python train.py --vocab_size=11684 --rope_theta=26200.0 --parallel_block=false --init_std_down=0.0
Each number is 128 + 24 x the weight over the matrix's rms, rounded and kept within 0 to 255. Layers, rows and columns count from 0.

# layer 6 MLP up, 2304x576, rms 0.0496, rows 1990-2021, columns 144-191
[[126 127 142 140 133 137 125 108 176 133 145 124 137 129 140 152 100 120 145 165 155 130 141 124 173 143 114 135 160 129  89 126 142 108 126 155 120 153 150 137 162 144  95 149 158 170 142 176]
 [150 155 169 159 116  74 127 104  86 102 159 152 113 105 164  98 149  95 176 142 129 171 136 121 159 121 126 101 148 108  86 148  80 137 128 157 124 125 104 177  85 123 122 146 154 123 102 122]
 [150  75 163 131 126  87 153 104 136 137  83 147  93 122 116 140 141 105 132 122 179 131  92 131 153 100 135 107 113 132 146 127 145 113 177  76 194 150 155 156 153 124 112 116 135 142 156 155]
 [124  87 140 126 128 105 162 119 178 139 138 121 117 128  87  98 121 118 135 142 146 143 145 148 111 139 103  95 112 126 140 122 168 134 111 144 118 102 117 100 103 137 129 107 118  91 144 119]
 [113 152 177 185 154 155 148 111 120 109 119 144 102 103 130 150 107 139 117 117 121 188 142 104  89 124 107 122 149 122 111  89 141  98 158 142 126  83 133 129 196 121 157 164 139 144 132 143]
 [141 144 133 110 121  99 168 117 125 154 117 146 114 149 130 153 154 172 201 110 139  87 124 110 145  91 115 130 100 126 134 142 109 150 122 150 134 145 161 130 149 127  98 113 178 130  94 126]
 [ 30 164 130 133  95 117 134 126 103 144 136 176 121 110 134 157  94  97 148 186 115 156  51 119 116 100 147 102 123 130 116 117 128 155 136 138 120 146 138  96 102  87 125 136 102 119 122 140]
 [106 110 153 126  89 133 127 118 156 155 149 184 132  96 165 133 114 122 150 137 165 155 143 114 111  96 120 131 152 148 104  91 117 110 162 108 150 149 129 131 144 153 141 154  86 147 134 116]
 [119 111 119 154 133 147  92 121 111 138 149 162 144 108 146  96 136 120 155  94 133 131 128 119 147 143  80 118 136 135 125 144 136 175 199 146 145 124 138 168 133 108 112 154 130 159 132  95]
 [104 139 179 160 109  89 113 116 155 134 131 167 109 105 141 111 122 160 151 144 161 147 123 118 111 119 109 104 125 107 133 143 171 110 106 129 170 170 125 169 145 129 101 104 149 158 132 117]
 [127 122 145 115 113 165 151 111 132 165 136 130 111 107  99 124 106 152  68  95 100  97 113 156 116 125 140 125 122 129 108 116 124  89 140 118  89 130 128 187  94 163 170 115 146 157 116 140]
 [128 126 136 130 113 106 118 127 114 108 143 172 141 158 114  97 125 131 112 129 135 164  93 128 129 125 118 135 104 157 149 157 142 129 111 112 148 124 146 128 152 156 116  99 123 106 117 145]
 [162 151 119 128 104 133 157 119 144 120 172 155 111 108 123  64  77 155 157 138 151 127 126 158  98 149 119  93 101 134 113 121 113 197 125 103  89 128 113 179 130 151 172 146 128  93 105 106]
 [113 151  85 155  73 127  99 109 136 191  92 118 117 103 120 138 134 168 136 112 132 108  91  90 178 111 138  91 148  71 149 177 151 114  99 117 145 162  75 146 106 128 162 145 123  70 153 110]
 [109  93 117 114  72 121 164  97 124 142  85 150 146 100 123 122 137 127 155  93 109 122 146 112  98 154 155 107  87 108 122 111  90 140 124 120 103  94 132 154  99 141 153  69 132 139 195 138]
 [109 135 116 144 170  98 124 119 126 143 114 134 144 111 106 141 135 141 131 171 139 174 166 137 152 114 118 127 143 139 101 129 116 163 124 134 121 138 154  93 127 112 174  58 104 141 145 100]
 [141 120 157 141 148 146 166  95 151 116 119 151 131 146  93 105 114 133 137 108 108 132 119 124 116 132 137 114 140 147 101 139 130 127 118 103  80 147 143 114 170 147 138 116 117 165 104 123]
 [104 141 110 129 155 142 163  90 135 117 134 162 131  97  73  76 120 127 173 147 119 122 171 119 131 136 122  74 119 147 131  96 106 127 118 156 104 152 114 108 160 150 130 143 157 149 100 102]
 [117 106 128 149 100 152 138 101 135 145 118 147 116 137 133  85 128  91 144 135 130 124 164 144 143 111 132  84 140 161  88 138 159 158 100 130 151  94 115 156 130 173 115 118 114 108 130 131]
 [114 144 128 132 130 141 156 129 136 146 119 131 169 143 129 111 150 127 143 109 142 139 141 114 130 114 145 112 130 155 107 152 104 161 176 146 106 127 113 133  97 130 149 132 157 121 129 121]
 [ 95 151 149 108 121 144 137 111 126 140  79 136 115 143 102 149 101 156 122 143 125 122 126  96 146 141 121 120 117 132 105 122 139  94 172 123 143 135  99 130 108 119 114 121 123  87 149 101]
 [132 113 138 156 179 101 158 129 131 165  95 134 127 142 131 122 151 103 161 144 137 124 152 160 143 141 178 126 105 133 116 153 139 139 100 129 123 115 137 133 138 148  96 105 145  87 107 124]
 [ 88  92 153 151 112 143 138  99 111 119 151 117 109 158  80 107 133 123 135  97 137 125 154  94 166 114 181  97 172 124 127  91  74 117 139  78 149 139 122 113  98 127 127  80 124 138 143 125]
 [142 115 144 116 139  76 109 126 158 121 162 144 150 112 186  99 149 162 138  94 101 173 118 147 111 107 125 110 155 162  70 127  74  96 132 122 128 122 149 125 133 131  73  96 137 145 115 129]
 [125 120 104 101 153 136 137 111 154 118  97 148 137 122 140 131 100 139 115  91 148 132 148 131 172 116 112 128 143 144 144 108 133  79 149 155 130 171 142 146 155 110 162 129 158 123 144 152]
 [151 180 155 125 104 125 125  92 118 135 112 141 126 140 188 135 104 123 144 134 119 164 156 144 133 186 136 112 181  68 132 131 101 113 103  94 153 137 116 120 168 155 120  80 174 164 121  99]
 [125 116 134 153 159 146 152 106 102 141 127 158 111 152 172 126  65 111 101 137 105 137 113 142 118 170 166 109 192 139 122  92 160 131 147 160 120 124  98 141 156 174 118 116 144 133 123 138]
 [114 101 137 123 154 123 132 134 150 135 134 137 147 145 148 160 122  91 136 178 150 137 109 103 116 150 131 101 120 109 111 123 120 143 135 125  97  92  84 123 162 155 105  90 156  96 118 144]
 [121 146 168  77 101 177 125 110 129 121 123 143 117 142 132 136 108 119 101 130 156 142 102 193  72 155 122  80 138 104 115 135 162 150 109 140 123 162 140 110 102 161 114 135  99 111 119 114]
 [134 155 109  74  81 128 126 103 149 123 108 153 100 115 146  93 122 112 133 136  98 118  92 134  96 106 149 120 119 109  99 123 133 134 147 117 153 101 144  64  80 116  98  94 153 177 113  71]
 [140 149 129 114 138  89 128 101 131 122 136 120 144 162 118 122 101 101 129 119 154 140 105 137 132 106 141 123  89 133 126 122 127 149 111 123 132 132 130  91 135 127 159 190 128 138 117 140]
 [158 137  99 146 106 132 154  74 120 101 145 170 170 151 155 159 119 121 109  80 150  99  91  97 160 103 170  91 137 131 118 156  90 142 185 139 104 130 136 123 124  95 122 110 137 112 174 128]]
# layer 6 MLP down (transposed), 2304x576, rms 0.0474, rows 1990-2021, columns 144-191
[[150 120 130 135 103 123 190 101 170 136 121  69 152 138 105 141 154 148 127 134 148 143 147 113 133 163 155 164 165 124 114 144  63 114 155 166 130 160 117 143 138 190 161 100 147 138 129 123]
 [127 141 150 126 117 159 139 136 145 121 138 104 108 162 144 114 111 102 131 126 160 154 146 121 130 117 123 110 149 146 115 141 125 133 147 134 125 136 140 111  68 134 149 145 168 130 101 121]
 [225 120 126 119 100 127  59 140 146 126 151 143 119 123 161 142 128  63 144 148 166 116 124 113 134 121 135 138 138 139 157 151 177 157 106  98 103 145 131 124 114 120  84 184 101 110 141 134]
 [ 66 123 105 100 162 106 118 138 131 105 201 126 118 155 123 117  66 103 143 143 135 153 102 124 144 131 112 148 139 120 149 114 120 100 130 110 177 120 118 103 115 124 161 162 171 132 179 100]
 [151 129  79 172 115 109 130 122 133  94 127 111 154 149 114 132 112 110 117 168  93 151 152 149  84 147 152 171 103 129 107 161 194 139 137 146 134  72 134 179 151 142 107 141 152 123 105 125]
 [140 125 110  91 101 134 110 125 153  83 156 129 131 110  86 120 171  94 147  88 161 160 131 107 141 149 130 160  96 133 101 113 107 192 140 136 131 155 101 162 132 132 135 107  90  81  96  96]
 [126 125 148  80 115 123 140 136 115 165 105 164 142 134 131 178 152  98 145 135 127 105 154 107 161 123 133 149 112 122  66 124 135 178 151  98 152 134 132 162 147 190 140  85 139 109 142 126]
 [154 118 101 136 137 140 104 143 131 124 157 125  97 127 146 158 152 126 131  88 141 146  92 131 145 120 147 182 111 121 110 107  86 141 113 141 108 147  92 143 120 138 115 140 137 125 144 106]
 [115 110 166  76 137 118  92 171 119 162 125 142 123  78 150  91 125  91 155 123 150 173 171 107 129 127 101 111 144 145 155 121 114 151 138  77 138 160 118 124 178  96 112 102 144 134 137 161]
 [116 133 135 126 158 169 121 157  95 114 121 138 142 145 122 155 123 160 129 138 136 154 121 155 130 153 120 150  76 144 144  91 152 181 127 151 158 149 114 146 122 107 106 169 139 162 165 121]
 [ 52 104 154  67 166 115 120 127 114 144 148 141 163 145 105 136 139  98 113 128 171 118 113 168 109  82 144 182 126 102 172 187 136 127 112  91 124 172 140 132 135  98 122 148 174 137 141 119]
 [157  98 144 126 119 136  52 183 144 126 152 137 140 107 154  97 126 105 143 101 105  69 157  94 124 131 113 165 148 118 155 140 169 128 114  87 136 144 160 128 130 142  98 159 136 121 129 133]
 [124 122 108 121 147 128 186 148 142 106 143 136 140 119 146 141  95  88 134 149 131 112 122 135 156 120  96 132 135 141 118 145 131 153 153 148 136 144 153 121 115 177 167 125 164 134 118 120]
 [137  98 110 105 126 148 138 147 125 171  56 142 106 142 112 130 138 125 109 155 153 138 131  81 110 114 125 120 148  84 125 138 103 149  73 152 111 124 131 121 117 144 163 129 135 156 148 135]
 [128  96 114 119 110 108 153 106 139 128 139 114 150  99 103 126 124 137 159 164 114 117 140  85 121 160 103 101  70 135  77 107 178 122  82 127 155 147 129 143 133 146 125 101 160 164 110 127]
 [104 132 128  94 180 122 123 154 104  82 133 130 108 195 117 130 146 149 154 157  92 126 121 138  92 116 150 150 129 126 135 141 118 146 105 150 112 111 118 159  64 104 122 120 121 119 131 125]
 [ 96 167 158 144  77 144 110 175 137 103 122 152 109 127 111 170 132 156 153 124  92 112 134 176 136 114 157 164 104 148 160 125  95 119 161  89 143 120  93 142 123 129 132  79 112 126  88 114]
 [126 116 113 125 120 128 144 146 152 159 121 126  92 145 171 167 140 101 106 126 163 131 139 118 128 133 123 148 139 177 130 165 157  98 157 116 134 135 146 105 100 124 189  78 136 156 102 118]
 [161 110 128 129 156 144 162  95 131 144 173 135 103 127 135 147 118 112 149 142 158 134  40 112 135 144 139 108 109 166 127 127 165 158 123 122 163 110  70 109  99  93 141 187 123 150  88 122]
 [121 140 150 134 110 125 176 139 140 112 121 120 147 106  99 111 134 125 118  93 117 111 107 109  74 123 103 128 127 144 136 127 118 101  82 125 152 149 142 140 107 135 123 126 125 115 110 118]
 [140 151  91 147  79 149 105 163 117  90 140 151 130 129  86 158 130 104 123 158 152 120 161 178 142 134 154 147 131 110  96 147 107  99 100 132 141 102 108 118 124 148 107  78 134 136 142 167]
 [122  93 155 113  98 123  99 148 113 167 106  87  71 155 122 147 167 122 156 121 128 170 131 138 179 130 175 168 134 138 136 121 127 180 135 150 147 137 115  89 175 156 112 157 141 134 144 185]
 [115 125 115 137 118 107 126 121 131 129 141 154 116 115 154 129 112  95 172 112 177 141 106 100 141 109 113 108 135  99 125  85 114 137 167 128 149  82 153 121 122 131 158 129 150 133 125 122]
 [111 155 142 123 124 108 160 119 109 124 148 128  99 105 100 151 128 145 105 135 143 135 122 155  68 101 108 131 128 132 116 159 134 123 163 155 159 109 158 147  74 132 100 147 113 144 141  84]
 [115 127 130 117 179 108 132 148 156 109 118 146 138 132 136 122 153 130 119 142 140 142  98 139 103 129 148 194 148 161 126 130 131 124  94 154 126  97 137 133 130 164 126 106 130 133  91 104]
 [151 158 150 150 143 131 194 135 105 115 146 141 116 145 170 154 148 129 175 158 156 114 140 163 117 111 142  97 127 114 111 178 136 134 146 140 113 123 158 118 150 117 153 117 126 117 112 112]
 [ 96 123 114  72 174 135  83 152 143  59 129  98 148  95 112 113 124 156 137 101  98 125 171 119 144 106  96 147 131 107 132 104  87  72 130 118  85 125 110 114 136 137 160 141 129 127  73 111]
 [120  90 121 153 137 147 154 119 188 165  99 140 141 141 147 106 120  83 110 166 143 168 135 105 131 173 105 140  64 119 101  87 158 102 107 104 160 113 161 134 108 126  94 104 152 143 115 127]
 [124  93 124 127 120 124 128 124 123  93 158 151 127 173 123 147  80 107 100 165 121 119 151 150 110  88  77 115 137 163 111 120 142 177 172 119 127 172  94 131 104 116  97 155 135 100 100 150]
 [ 97  94 126 124 155 110  94 101 141 139 105 134 141 128 147  87 155  86  94 141 106 130 149 158 121 128 125 148 113 150 155 186 120 139 103 140 152 112 164 103  97 143 120  93 100 123 122 141]
 [123 155 117 181 149  97 100 174 113  86 145 146 205 123 135 131  74 163  84 125 137 159 138 119 127  86 119 165 107 128 117 133 117 175 148 110 107 156 110 146 143 147 147 170 119 124 121 130]
 [123 176 123 138 134 134 178 142 152 100 182 140 136 177 115 156 126 143 142 149 128 152 148  96 150 104  74  73 127 116 136 120 102 144  97 130 114 102 117 186 166 123 109 174 136 177 120 106]]